Weights of a small transformer language model.
Size: 15 layers, 7 heads of 64, MLP 2688 tanh GELU, vocabulary 8192, 52.4M parameters.
Each number is 128 + 24 x the weight over its row's rms, rounded and kept within 0 to 255. Layers, rows and columns count from 0. Numbers have three digits each. The size before them is the row's rms in percent of the matrix's.

# o: layer 8 attention output (transposed), 448x448, rms 0.0374, rows 130-189, columns 0-111
# v: layer 8 attention value, 448x448, rms 0.0407, rows 131-190, columns 0-111
o130 082:121105142160109175091109132133129087124114182079121117149135127115126110127097109142106148156130107149138106106137136133138154143137143103119137118200147129173180143134151074115114126136121121120155179074131081122096075118183137153113115092175119153130115127111143120106106107119120146142108115152149102132152127148094123109131158121121
v131 092:124135132103128125163127109120162145135142102157130076099152138130173123150114141149114128116137138087138150084124108138137126118173149158120122140119143130133156080117132121104124115069139107190166113126131122084119102140105147127113144137130145156163167130138131194146118147110092095142127145134158142146151145107107075153149124143153
o131 095:122127126126110101103124117131098109117152133112109135123094095137108146090112118132131127152114099162135131154148146125093137158118114079131113121147109109155121136128112197128134121177102128101126133092121099168125168101141074112131151119108126103108122156147105124093156115078167163142111119132137106154115092126122156106116121148128
v132 089:129145137112182126160096119139141142105140146111132134109154112128137151119164142098156137112153104131119135104123147123136154135109108118141144113131081115125108141161102123108123120143097126136160095096125101127103154129154150110121113142135105139112135128122206123140097101128119135098067106145169132087075132101128103110114144106127
o132 085:126124119149108128132179129147098153121124144149120178150129141114136107141093108125106103099117127148115125202122091112128147147127146129140111106128167113091088137123119000121114144086159144145094133157111152127155123120105110117160108108081144116125127133171073146160113134113135113100183107116094094130130123167149131106116109139130
v133 091:156146137158160120111127109126122157133138127072139144137173133105168133089138148143132113100092143132150098137181141167103104145168136166145110111136140124107165119131167116146143120065132105115129126160106110146128116130099152143129108098124146137131136157125104144146098117176115117112120158124148169113139142089152121150132152148137
o133 089:114086091110106130125125124175139139099133109172117150116113161146093134184139063117137131158150103136132163138101140130155116133123152127145130141159108136133095114157077061122129128185122125147123144148134168154135113107170123119155155146065123107142103065111124100159093114123150074107134161131104129092113118144146106093121153101126
v134 092:134129113120124127116144105124121154109133129169126152115166113113078105123102115123121082123175134137146136105160101140183162154154126162091131135116134089088104162080162124140130145148141147122095090164126159135141106135063147112109116129138135100097133141088141122144149132151095096076125140102127155129150124096129154128117127103164
o134 088:094101141130114156125108102127158120151111175119096097134143162134132118147122110142117129121134099136118128164089158114103106168110129087138117144157158141130155140173117072118155142127121111122147164094147081129100132114197121176130143110126131137157116095160115152147129115120155142150144126110106111125128133201125128138119138141150
v135 091:135121121106138119121136094161114174124147149068121152146173096162147096131108140195107177140105116140127104124109137101128095136140139157154100097151149171160096089120106122134130140077106118115142107093153145131143109144134122096132125147139103126143124128147149176158134153159147146177080142114149150121145133156140089092105109141159
o135 092:130112137155104145128126144121133114128115101174118147118117138072136159113121118141135104129152112108111146112134152175132131120120130096135174154137119130138135149169151125085085122168140126177093191172108137130119120120125137116158134112079141108131117082140106064131071102131119084117129149143112087139155119103146142126130179120099
v136 086:145116137155120110115095102126128138133118159172118087125167120135167093155127104160117146164094116089160117107153165096121111118087134140132144099131162139101128146148169135116102120146126117178144121135173129128125093139162127125083129188134099153134105124156165136148126116098114120150126132141141147139111117126115101135110108124138
o136 085:100104090106123118135159107114141110109137137103116137142105123123103132123140139134156109079163088148091122137119104151090122113153096098103125151130161152152100108110064102144148115122156135105119157118118094120160128124104116128185168072118120103119134135134084151123163140147184109098136143142131113155141104113136132152145136152138
v137 088:072123140100096111110136137136141110063117152092105124107115117181133143104158109103173110147141145150125160142146103073119140142126132115124098115101126175183107119168103124123108152190127101116117152149158150099103114117154070127110170121137161134133099112159115109170096137111125164143166095132121044131126119164120145074136141122124
o137 083:143171150130159137131126136108139159158134120144113117144141127141145124122109191092106140142131121087116103092091133128145101090105093143116164166129126116074106140101168239156149112094126120111123108115121095124158118164093156095120087149152081137138151136124159128105172137109091129111123141146143171136138121108144117163133099171155
v138 095:147152157101151136083164123142079096111079119148124143190121122126124159157120137096133149128102129108125104141099128142122158138137154149158118132117132105148127147138074149142154136184102119147177184100115139138178162135145104090160135115118120137141083113119112142109134102110140155128083125167080179109168119163180132140103103108142
o138 095:121100108144079148124122102110169116189133089140132108088142124100112138082128131176140134116132170149159109119151132116144114102128117111102135132121121129130148109074161135109124135151128130113092116165145123122096099122087184168101113140140105110092145142130154100135117133119119104122145128107152116117125184108117138123107147165075
v139 089:099107111136137152133140136158112121137136140104124175138147125145111097145156094079133139123102108140097075133098114100107091055144154079106141088150145117134136121141164114132111159110129111066132178097114121142118113131146129091121134146155105179169187101122140142109150106124140141060084142136155138127155118136092173095091093114123
o139 086:109124124111135127163131127125108088136118162144125116124139142105106128086121154167134125147139143115126121095120110163141144165134088174157146159091109172131116146129105194148119087147145125162111122152093147113112173139128117162142138113079140111096127135154104083138084130133160123169151126123122121118105147109136120156131172138145
v140 094:145132131087147118131131134129094167162127140129141127102180170130159151096085112119112136162161128192125117125125118112097157144104121153135128140126123174120116101122121139171138217073090122147132106118134120118126118103097112144123143088127144144145115134095125117102124093151107118105167139122130169127102126147143138085117111108172
o140 093:134133140179070178142145110162151127114089075159106134111121083133124133111132140141121118082111132104137138150159168153121129108137094122144175145156127120089146156100123120093124087168122089113097122146133118146151129130149131105085106138144115094103106129180127163118162113115137135129097124113088099119132119110138112149099149174117
v141 089:134087136118112107079137135145138155104112167149122151044079142138215115125116143122116113122098116107116060104116121117158153096053117110090130127132129125085156127166143126120101086138115128123158136121103146122107126119155146142140113107142148152166094108153107144148126120126139096139125109088153128132138124128119091172158100123122
o141 087:146163064110138148144142121099097100130165108110155106187140131122083112165175132140125162143134114137117162150143124148064114158157150134113120122098127123166079098098072093136138115114133152111126120124126135144164165115091097114113163134128082109161134153124120134118129145128126160099114122159115122153132162108110132104115136112111
v142 092:152157146094173119138110122144075142162119127087119086134161153133145107069151114150122127112147126125146126149173141090151072137150070128100148146115131159111122111150158110134147181127135146099130113125107148128125113123071128172101163194130096068146111162115186120163137142124127148119197179138137182111167129103190163109084138115142
o142 093:101074124161105140129152129139172172075105114168113163117141130145120183134137118144129114168086109152133126122098117168122158114107124122161160112150144134136118170129118136127106099141133127155108143151142125117151117114162112110130109079126169146105159107132073137114097088138152118146087136117128120113099113152124116126130132158159
v143 092:142127132115166146105100177137105113116110124149118099137180139104133093132142108119130105143144117112126111114154124151187125169113113171120158141191060081122145117117071129117132115123069114101139120139114154083108123142121165141135126104122134161158154129122146131159123135109121128128154098145102182094113119133179114089144104120123
o143 092:139130134149081130132161122142124178136136113129127129097112131170127167118125126122094143139101133182131151176116113084091136124128125094136151115117185124110091107086174040096121142113146139143126122144138090162153160094108109135105121149110108110134097122136105132110130117130153139115123164112139062135139110161141105123124132153171
v144 086:140141094097109128155150129154127155123119116139131158154127067097108154120150149117180165152182117131109132125111135156132144160113109074090147136143128123152124126083127130130138147157124155092122152126164141151131154120176131128136162087097160133119126122066126157115128101148147152153107116126117090110075111097145111165097136141110
o144 085:133153165141182129095083127139135112101123171145184134140123148151147120143076131117117120118099150131127136112115112092165141065119164182161084100100110149110138133153164174142109142100140134160123119101093118123123083141094138133113077192155121153117146113130152109117110146168073099136153134130169140136131190158133138124093140097124
v145 090:124152140126109139105119137125137126097097168149149093155155150124140088104140126114131137115159116103151156079155107114123143125114118141118134132096112161135162150103166146115166109156125133157119128142158124139121104121180108178119111148132123147118121098125122117103121124131117121173158141115118049127130130148133127158165131142100
o145 085:154152134108147086110122127120153145122151106107114152144124094146124163162099170111103156133111170120089112152102165137114127102090117109128109117124141106113088114167111142152147141111129119102137087093143147139148143145076121104131148118160138128116132201110132148111165140141140147113104113117128163142102131127120147126120109085171
v146 088:097117097103126145134134112106113118128156155166103108109140134106147117126112113101106144120103137066126140110164138135123141120149099149155148103149170164138146123073137118126096139102160129115110110127115098088090095126158095125101113213153133164142120144168133155204122166133112101153153095115129157149128121094090093114113143137125
o146 089:106128139128152109145115112132136142137102114120133141135104147163115146111157132143148111133127062140091135141121137129109094147133135090147123151132115121132084144176114172126130116134132149158157145118115142130144172109112085115184123060088129091140152127132092153087132098094191145129084161158131128138124103154158151118147095161143
v147 093:146107136127125096119142090126105121098124122106124140145149142165139103140138140084128129153082124133123111125119116129079130152090160133116123086111113128131148130184128130133114095168135125076141127134062141120090120123144140098130138106155150080109142137092164122199111102143145111140123115143174160152132146150134130086170133138158
o147 084:085152102135114163159131146133126126161125134154146146112164154088127133154158119122147127113163129127127115149166149118173089144132105116153111162132162125109082087100107059104157138100115110145141158168131111125138166104105144110142123140057093109158109104172117117146129162106077138090125122104108115130133179103144118140113107113117
v148 093:085145126115102163117141116129088081084122138117153141157134129126130100126143144119094129129105132128148152123137081137123101125092116101104097089131138155161141144077110130122132074152178165089132143150118096139128124136143110101110146134133100120128143116074100118081104107164135124129083088122149063125093116110113151119082133147147
o148 095:130133163136174079123100147141153145146111115155130134132122126141115137113155144118172156128138127071085121097102145113137109089163128145148126135106099141118112133169183194144125160127097125166140159121120153123127127120098128147152095154110124140136136106121142118154144156148117105144134157105150157137151148136136136135131140105107
v149 085:118190154192083126084145162094144120108132109162135157101075125122152161122142137113103137132115113118136135085111104128084148125134147168118128132077137153130160133087126145096138054170166141135097151185134103121139134137152125148129159136148119125138112120143104130133156126110111118161145103121107142161140130136139120154118121127106
o149 087:138117145081172112101069112140163097157156113092122110164141126147130114157135140141155161120126167119096150132145138135151097138126132106156083106126122109122142096142080104169137155102083149099140117106142161117133111148110141117167067109132120128104128141101162121110141123127141103104114128171155148137102135105112150114138111101118
v150 089:081146123151148093113131117138132169087101146070134124122106137140113146106188144107133136143165125158148104121135136124104106116101160152144132104080106117108137147132125133092100109121143138114106096113089120102117126111202135142150142108160112145099128145087142108163122108122133123118114093108167093136108124134166126114109146117092
o150 085:152153150121134126133125129130143104135154141166161173159122156140158132170077118102135141131108160117094164141124127112157143150114117170108070118143134124136115120108106063155146154112108113126124147129151186144134102165051135107126077166073158142128131102128132112146149176142119141115138115098122151104142151145130135105127139095123
v151 087:136143118191139126091132086131101133140120094125112185195173115104087082158123152134095133103114129123138114084159124096116146137100086119188120118124131110074095098158184136149140154091156148107113145120148070113133104151094138104134094173116119095127112138132127173122094137172150141120120125120151210147142150119134127142093127136160
o151 082:108063115102107124123107139139139133129125140134140138099099151116128168140152075149177116115137138163133124122110153164141084117138147126082128135126128124174155159144118040087145134164118103156142135149110183145130101116132148149180161093112139129083150083108132078152102125122129099142147169119107107110151131114121154113130160134068
v152 088:144145121101152126114153161129155142140136093086133121127164132119155106133134145235123110095142106149134110139126128101100150113162140153147094131146151115096164136127157134155129109050139098136158110118138151128152142130122137140112121174135147154141150142154119118099126142175135109108115117112108123122144122116114144153156122132107
o152 083:117114099174067183130133111146131099093130134140111133159116117154100130140100094068125131185130129120138167092117126177135132181111119119133126141149118160162123114112115107116127149219101110109127174146152094141125106117154146153136143101137118135145090093133109142145122105118108110153128138125123127126122104127125106124102176131172
v153 094:106122141123151116126144146166138144109141098070126147102091143153090116114113121081116075112223123167134120138087105112168124141099185135165109157129105108185121119152103126135128143119113143095143138088140151097123140101140111102131110105132175054135154133102098094129136140140118105103100126143151092112124102149145143084151126122121
o153 093:171139104141106150164130103114135119155127159158138134113134135107115145138098119160107156173105131110146125110128129111127150123127109172111165127129096140083177169113176176116130112143138113147119122113121168174088115122113153165087139154147122157111120101122160113123081135097115141165140127104122149101153153137119150132113151114117
v154 090:148144120142190097143127128105147122131093133120139129131135144112122144088109139208119156074118135141133124084165129164114139110148120171123116135104135144103141110099162118120150104132111101074111089161113116140153133140084149147119155127144163151130137128109186155143156132093162132135155169119110127150133116108129144083159080120124
o154 088:107108144132122147133121153147127123137135133092107112156161118147145136165108115089125141179125165151129149145125160101134110178087159122157098128154132088133122119157080121160099131125101146125131139105179136132128107137153126130180108074084142128099116143118106132132085055159131155134114104122134122127071134156126138105123145110146
v155 091:151122103120136129160121139086134117088119093128155166091115116089128134126168130179125077123067129070121124122164122132129137122083109123150115142153108125111147121068095141159135055141131165079121144182072101145139155127114160178118152182136129108119157151139135083136115151098121131150120078183093113167128126106129148150110127129127
o155 090:112147142107149112103125155166111144159124148115139083155129148166145108156133120090135159158151106140153162131122115120141104124153170131130110111107143129134085109150166070136114158097100135151167107101174116132129130112118098137167118111094106148166109115078134145144099102178142119117130176126167141119121114161132093109166106129152
v156 091:161114116096120131103137073126134128123155131121112101123120094140088084142158130124087093142100116134121128150124112119141109134102169114135114124147168122155131181140127122104152118142157108102090134121131175111111135127119120106108123161141120096095120140089125144180131147138152092113077160140121131133098104129110133123084142134134
o156 093:099136111143118144144140150093127126140118160143146128112156159102135136124155139109163129134144098116139139123146116111148121136153108156115122129116119165093123113132129141149102109114169148178172123112107100121132141128113145130140140112096107121169128098152144112148114123128098137128149101126169122117157158156180117109173131098113
v157 090:132117150108135101081150145157115132108129121076141156138098108120120124168112124140108161112180116177131126101109100134137115101111084122088133163098131143116091111174129131109111180128146138102152133154134144130151122134122127138116154139122095121139086164099126155120149106150161167118153107123114107129134123097160147086117042120125
o157 088:125105151155126150142103116122145105103104159149134124181137141127129123132140151139153142152114168117109132132115156136107151116125134130116114095141138132146164175110140105147142120140116123129108164104105151128157090159145143136138106093154154141088150104118151112130100119141124142150113134108158144134102135146099160156072215147129
v158 089:156060146153122109111078153120166168176175142147114151099146064102144145116082105159123105131143139132153135153138139106142141133120114157095118120116147095107085114181143138109107134114133123139128077112114138095151108132152123152105102128121118110101121135171108149134123130119141086135125131124159154157104138103109099172166127135135
o158 091:108137068133127141123151092129130104077098181085147109151096173117147071169155128088133101117127108156109151164149094110092156153129145102086118107134148159137125112112073078132150121122147132110130123105124122160111104128135102087134150133164155148160125133110137155135135147124109172106138099133093114112136114142119115119145154100112
v159 086:170069136155082113104144142142145146091119148146132143117151108152073097121144077110109165141113099112090192147090116145132149151093128124114163130113162129153059110149102138136120135172115137180174169095167150113142087092184092121134094148121073126108095097123145135141123124121153136123112094139111105171126131123104076171106126137102
o159 084:098157134130138126130113087118142105175127149114135114143113093079185106117113191130180085068150145112141084117149136122135130095151122104099087099113127174075158105114127091160163123092179119086094083128098100149151120177082136139148131128142165126147113166131126130111166151154083150102160088117111152120149149156139147128134141107124
v160 090:093083143129130177132123110117127165116160174094137126113135147152155132149127158191122099112087143157091124120140138110132109136123072151075114120109127106107139174142138121075114110111128105104133103150139130124098110143127152116106139157124119116123143149138084115111118094140131108109131126118136074117067132140129115081139115116128
o160 084:156162127121149108159139142119127148099101084166130117133119138115092118116154128079114127140162121059121135144114148131098107128149131068148154118150133131123090111161123180142160157129136141177128123112108106107190134113160094104180159096148107119177100114130105158121146157135167162124111163094141137123177125119117126146140140116134
v161 095:071155159071097171116108127133089090108079133124121119159168134142108127144108101097137162151166140107115153124144134125196078153170077099111135129140123151141133122089092141133127124122132143144113154133158106127096108126140148117161150151112128128125104126100062112078122148166165149144115138144104124110165130125130181098106141096139
o161 095:144097157165143090142145125147154161144127076185097125094085119150127132072135146156111119108098136117132094104072146123096157067124108131138145135111114100135140161153200142100138165134127111121137136146104130116140115136127117143092071135171122144118158098152161122162133131092131114148111145120145107124134099100126130182111144194122
v162 087:132147117135125148163126138081121175172155119159140117064128165095132149098063123141114086138170135114127125131119130096096142134185159159147155145160107129151133147123113129120181131140138098126110137175105116111134147135119132094130171164128139119164116135166147142174123163113058118132147190116089177124162131142122136118163083124134
o162 087:124137144106132119141148120122110126129116135119122127125139110141106114140163125168114132140103106126106122164153121126129146149128122097162152139110141125091125097150125178121093108119116154139141111075121125141124164104133110120130109060139095086150136154119097143096131090103194140112096115181140086150122078128127140095116114134150
v163 090:098116128148135140117156139137141138155102162161106101132121171139146111147103143118103124138145131122147117130124122141167155153098163166154155131097121091081168108148148142085093104166103134131126119088130134117126102125137151141141093179128142167132118136115118156155137110096092077081108090093126128154076115133096103130116120113136
o163 087:173139111110098118143126081125137117118161125097163117126101094123115152133133128109140129090104132152104163157153130093111087132135109105087082098149142143160112129097070041159158150123135135106157125128152139125128129120133099152118146102125116092091131168138108142099140153129196192143126112123113153130149154136149176108154110095116
v164 091:137150093078160115130148158122139149126137155123101113114137112137147154150155150097157148136123126151122142123135113112138164113093118128139171135171105125078125124138087135140171158110118096107152125135138150104104109112158120127124122106141157146148113137106179140184094138101140123122159068103145133124140109108131128157129148127101
o164 088:113131147184074172133117129140121111118125112150147148160132144163145117118108108103085123150137143183129140136149130125127113154123126146130119116125154110144099117104130076100082111129136118129138147087126111151154154128067120115143098146097138126125134122160094132114114111123120115110100150168134097143100102150160104082119120186167
v165 092:126116117118150136132173107140110145101141142137120132104107148133142102101151137087151083105092126153164110137130137123056121137138197133160135131134166087134160171122136145106103103158149135094160190144126103144115145148146110135139117119159121083181125121119098111154137097141133119154074121099129129133128117111158101168095143114106
o165 098:115172124117130111117109122146132137141130119129155161142127149104097155158137122162137151165121135098107130110126105150197093094138093178141111119122080155106113101130107129176134137118109149154104076136153166124156111118095153165164123099059103122094142111072139114141113139167135107112127130130130149119150147149134161083107122107116
v166 093:087150135145112141118176129137121115117111126119133142118106161129094128099116113077160074119188149108152140117122121132168131131106149142142123155117132108145119127077145136146078148139138136136112174075106170140150115125124081087151120164110157116139099119137117093135148142148091126124079126110095135114156111127140143142083180134141
o166 098:171109143110140103128110109116138102178160142142114116102100121144106133143117147176096166122093119123110124098088125125127105108120120160118134104152114119148175182131138166112148128154131133112142120150168124118085116145117169180079125110143101121069179091087152109133130163114167123154136111129157142143175153151165143140124096135102
v167 090:142060139148148124112143116105171170155136084093123159114124085079098107156115115146132127105079116127113109163146127155139147137186161091153168124138139105120086117101165130119078111106123090107168131084110141117137123129111145116116116084114134130160146160138113174147130105132139127099093136133167162123107138113130096164174096115126
o167 091:116156097120102135176146131163073117112137164127149102129133172131134116123159094105159120168164119152147163128150120102145144145123128154115069151117105152128145107148091138151133140129110147139105087169094148127144139143133109164152145152108120122108108076119127109140117100111118134163163124103131111115124116131106160097131163117101
v168 092:115113141156163127113140169132169133135107112140115123098142142136129116134111094095117143109085138125138141174144094099104138133151116100154140159120143128107100112098118127145121129082166074106109128126103147128125143126080148106107165139117149137212114144165109158145124163137165138125163126119100149143150125128102138130181116099112
o168 096:134112091131104155141128129139094133145128132115169134137125166131116130135200118154156114168110116115068109104133157166139134155165137118123108138139119145165101141158139137113092114162102139102166148183133168091138111114135114137133078122143103119118134043092100113139106093109111121140102140128137131107108084106123120070122137171133
v169 091:130196146138146132088137086146097121097140168116128052139105156149160101129097137123109123167152143079130138132113143144111147070106139139135154129106152136127133128150130137103145186181143156130117119103143112087111108114129110102146121155177145129126068138088130165167122149136113146146100108116124110156131097122166113125136161115131
o169 092:124077138125101103129093141096140131159133090149115173102127106119106178122151140139095142105113120143106105115135105123109090161129097113129118123170141118141122138107131112130117090127132110181117177141122149144139148130091143099115115084088111081088181156162158092134143130088148119150091130159154143126144150127126139093111079148129
v170 088:151089058140079135146112156092137119137173116152130152053102132115111147106141114144107108139134137103130144123132104076134152136047133133151117135146134103141159143143095129141135099143136176147113185155082101122144126109170127132114125118120091129151123126156152077157131157127100116152136100134106114211107121138130094154114134147111
o170 091:123195171105167118125150090141144162125107149095153097178142126137155098154114156117164110116149114116118124150149118146132112125153133139114139131098123150071102095138146110121120132092113136108155080060155118159133135151075126144181143119125120135140122145094120149087123135141113154090121114156128135128126132164148165111134084125135
v171 091:148100177125139165112132143099149120146119120145145140146136105124130092129114102092107143131115135139180151159140139129158096151172078127131143137135151171159100116113174122158123126082146133126132102112123131130125118132102151130123168148101149131114125129137124132116132135152115127100072120107148161141104158086071176106114159110112
o171 092:098111093139130111155122111158117133111118127123135121111095164115122113129167115153153117110147090116078120095101176122123149120124141090123137107157122132137169140162111146095144147155135111101166165147118140094097119109176081131125079186157151161140136068134101159152106116126161079155162178120114101101133084126135110173151168168133
v172 089:123118133135139151118113114133125144107166158195139121107119140149159150153122159093095118136082125170128100099099128157137135124143105099099121126162095102114135160163109133121161135135129137131131178114145072150120103117119137129140145083121093144137128137123107117100139121137146138113103088136165144125111118084160159082089117116113
o172 083:134138120143114100159121094164117131105101083137142159148145110108119102105112114158158155089169121094147105158155156150101146138149136145161136138128126136081158091143140136120132144109121111141117102103088167148141153093139079105136114157139183137123120142156100159154137123106145079108127162140093106103115140137079112165119179162121
v173 088:110155112095123177059102127156118150117140139057146154161091121123091095128102160140132180142117152143143141181115155123141092135098099109113151106111137143133101142145117138117149136111133128133093099113127110104126124133151128141134120127139093107091138145096121133134112106164148117144115147107158122130133136123095138152100164128140
o173 088:138089165149142082157125146114133128110119063204108133106132129123155143111164103089117092115141116106106142100140123127128131120131113145104140112144123121144142122130133105099115129123154116163149164121086160127151090129112133068152111144104135132153122104188124124149111161137116132133113126145127135144137138102162109133136126118102
v174 095:148098120111167150082116187107144130172113145120122139130129124101159150111157127068132196139119129126118126135120108171150153132132124129137167157151104146115133171094143127110078169121103106155147087133114159143112134109111133144115150098082124140086112135130141151168117154107114087127155118112084110120080149121135136153102138131114
o174 093:130181109128086141188142080114114125114136132113145107134124160170115082137152120144100083108120114156120155160154145071107127124130132112121092116147154117125119100105077066121144110114129168084131132171125113085135140132139138125120105195170097144164141113130098156088170115161163144128126148101155131131134121128146123116156114136117
v175 088:146125095096136119168141154114140123146098107179108112123135160168127128115138138115142176136103127134152141099093120118169154123145159096146161116096121130108059127150145129136123199135135100128125110102143132106122138122160113146120146092121146154103144142152167106149128116091122123105191102126149156123130132118119136079151139138090
o175 087:092132129169121143151140127115111121101137143106156132128154108106139131093080109142119090115167144184122098148148147124104134126103102110096159162132147113148178114122114187108148088103135098100119139125121111109108149146103137112116136141129154124133110149173092168098132115102110152132133153127109083123103125120091158169129116179170
v176 096:131100119147117121097168148087169152115139110132117141104103138150156127142114118157123145129156113138083118112113115124120184156119151145150115117155120128132137107112104145188128130126110161131139171118158164163095148113141119119167155068104140122106153125137127124117134125111083127147153079147088131108086113116100137131119084148115
o176 094:157167156116127156135081121168094098142143120102135133153134100116151101155099154106106156117134151140174147115150128130114099118118148126127132133113111106105134112104103031099132132139109100101126121135123103142129132127126137144091125202161120145111106136119137133097146143141112102107125148142141127158144164125145108138133153115161
v177 088:112098130139165109145132158115125147142107112144098104098127107115085119125152169096117132116128127105122129106146141134148132105142103123097105142130143078128137113150120123121177097100125138107082134169108177144145092119110138123111080131148131159128104129130150138145127130163127119119106114109145123115164109103114140121150085100102
o177 084:119110140131109140113111081153130120116109156124152148164153165125157139133072094162118134186124146156164111148116134131130144157125158122138126100118117116143117151143160149122084179164117112115173128078148080131095133100150112135133173107094173131117143120122107122133075111112134133140135119128098124114111144184132129118096174119184
v178 091:074104140142134088122135143130137162134124111098105139138089095103102138148148132132140091106102144128122133135110135117147117117175124111133132106109117109097155089149123133091063107129144149124068133150111109113109128128159162153123137114117123151133142128176083136129119130135152143115136086102155099141156110129122105123158141110139
o178 094:156158116117146124117101119120116113104133161157169134129108162156122108129131121073145134180149137133103143112131126110147142174108147123086098107108124126149096135122145137146176165088111107111172082131098142143125104140107090087157106160143149111157129113113128103152113137122109169130136140112113148104108139104114134147130139160122
v179 085:106153098130118095155125106130142128107114115117138120111081131166141128096185134100103110099158106120130120116133102077124143092107106114126089131135135134078111104108085129156117063147119176124148202084146157150127128122155131106113130153132113102144111107126145062114164113111102137125141110158115144148160119119152136145095126139137
o179 088:141110174143150133091135162149135128159149132126096152149141138101128133140089123166173173155121155136166101105059124172110101103143138151139138114090096124158166159151183079146115151106131111109088103120154122124115121196105138186130104084115140156089151143116115136133107153149126117149115115125140124117137121158111140115114125125122
v180 086:125127125118106182093099122103100115124108135117148153166111139162143130089157154097117157132109134120120132096145159096126121126138131146133140057108101164144161169115137126116123138124148118114090115145135102162097105140183122131116107134158117160068139110088156130103131103122117099140084118116153118143136139176092146109116142131079
o180 089:098154179112157070159128136117166148139114102152118137099139136125140135128122139113124094082138123096097143151134139120143078108125085096134143125121159113118100121174122138103138135091139142157160113117116121097144144131108109071187113125080113105171137153157083125148138164139145147117132144144119135128133116125177132164142087102172
v181 088:130045131117128121123138157118184158193119091157127153137146079098109097135179113096137148113099123135132088117134119107131143125077162109139097102105173120123105120160161130149140090080129130171155184102105145128149131114144109118121096106095140111149137126175144112173092101091095117132116114140132150130152128134122116145129144144131
o181 089:129179084135112160146134115164098088099135170074144076123129143118149118150113122136185111154178123144164134148170123160156129123140136165106144148113094150155145088095097118141122123154131121061108090138148139150098105152117150157117196183150141143134105118101123140087160158155097132099165110126105130138117158110123144153160148106098
v182 091:118108145126139113091141143132109123133081137121122149167145119129155104134107126087110154146113136120134084120119182186138117154105123085162138096113162135110120096131169122140108172109134103120172165128106116138089134127148109101134117156099145128132134126098080156112111077192159129118087131132139150142152126171131118133034112135169
o182 098:146108100119118134141109102147128117125143088166148139114105150113094157130161110185168144084141124128118162107121137121133110062161108169104130146127100163166157150119122157118151124160114135144100120170111186102165099129134173152128126136151109115098139083133159096131132130131148090147150162092141131116149170058135160130150158118057
v183 094:129099120098116155138096144096137125139165113115120106132126112100124121134168152115124151124149130146130147137203146110153118179136105140156180138165136148157153124119137123112129137089163102094125083177116131066096130145136153147086099137119124116150152132170149114143117150126125117142135132133148105154094161105129135198121160119108
o183 095:097164121114147125128149125138135163080104150137152122133143183173127120141129097111126102149129095125095154149105103115116132101148127110149117118125147143102088138143129176118115117124128154130164142074122094139174130119142084109182142128127097147181118082124099146082135124130153128117119158153130132138108069154146103085153123146157
v184 093:105128093122097109178142186103122092112134162152150174154114152146139096113090112097140138115099120167147164118143122095151079119141139086129120149141124124127186169108137136133140107133089114131125158148149104144105139120161128137146128134142145134119124105156097075096136131154107137113155132107099060135120132109069207099160169118073
o184 095:150151134124161158101133134124123142113129123114120085138161105140104116146156161112119140108133149083104087095096132153118135111127136146146137144113121120118092108138141114143122126129146119088153114143146121088134151126118131142066123157177082155140104123117138163147142160136109099119128123132115125116131121115133099153133101104163
v185 087:132086092112072122106146143140147112086133117116128119114104129136132114169135099175083126111128104136140119087124117124157130107121147161122107155068136139122150141093137122125172098160128162135130164168099155165141134087101153134128123173129113122167148106152127082104134112120120109136161125164093073140116126114138121093159079145113
o185 089:141145171094139131123119110123121133159144149092138123167159122111132113140113168131163166180128129101136092134111110167107124132119143102141101134140122118149106104120129083151116138103108145089137110111144087123115143158158118157133156131135129155105115167080144135108158146156119144121119104111127171142102128146092122165129128093162
v186 094:139116134122139125114098115171147135174095091131139135148146115121147107153134118130147109113068128115163091162138150153150116123142126086153098129132132102120101138123116129194136107072145108153100147128078107124134125148119108103126108098124126126134133125202111132148155106140115164144156148157133173147160110126093139148144160149159
o186 094:124130092107129148094172127116103127090159143116119105099120166122104110097142122138153118144166128145124117107126087155126120157134158141111166164118128139147134088105156187099086124187123147078145135178167135128102138117116167149099198165136096127146129078111132108113103161104110082117137147113133106123113147073115126150127121143107
v187 101:173082162116112115096124114120130148144165081116128169146113084133162101173119124188138130142114148144122101138108133154132113136137105136155092110130133117120101116140138126160125130102111103134178119097125171155162143134044104083102107100163115130118149124166129139103132118129126097122111166156132193121143129142112134177146109143140
o187 107:087123088106111166133142121110127095117105128121116100100152163087122125116135145123124132111149094134170148131156121124106119127142132108085168170128122140145160114086093093095138102169123129118090129140128066130124125094219139143128183158135126141164104141145115113124113129104111118149172127127119110142104131102119078139148166114113
v188 092:115134110109157132168113116123104161157117113127133142160131127100124137130133138169123138133121134101132123116107157113139141151154117060117119135123136106108124122153151128145156154086124117138091099112130122136153148134140151125120119117099124140084150133164163120115115101107135162140110176156122112110168122087128137126144185123125
o188 088:128122123124124142088148125103128128084148186146129149136156161118099082098084078093125089113122118148151091139108098122143134117115161166119131126109116112133106172138137150122096090157160129112137141134134125133081131122148114102120186131142128147171151136132089138159123158134096116112184119113131109084108141174098123148140099115141
v189 090:139123152142070134070163101113109152136143140147120123152138105117127141115098131142140099162145107133142145100100115123081113140157140136094112126113113114138178141134133138128126125167137135147118099150151202105124117145109125139156096126144102122104124108122117147140134130140138102130125118108139058126138108122179146208133133150128
o189 088:126121140095150121107080135085174114116135134103166147123130142118126116140143167085092157105113125102097121155161131113147146138105111115142115110111161140115105150103109101114164123118123146129155119107128075148137137097130153081099153145132118094156130143148152114116125156144091135116126101130120168145098147143120093108127110099161
v190 088:131130125140109166155153158111150080110159132187139143080108135066166134150088150171119106102128125112130145132117082150112149147124157167132158153144133137121137106141101129112154146127119120144107107150128111095103104132128118145133116105127174132181129146165112157114124147110089075142149138156103178124131130111099115126119122145098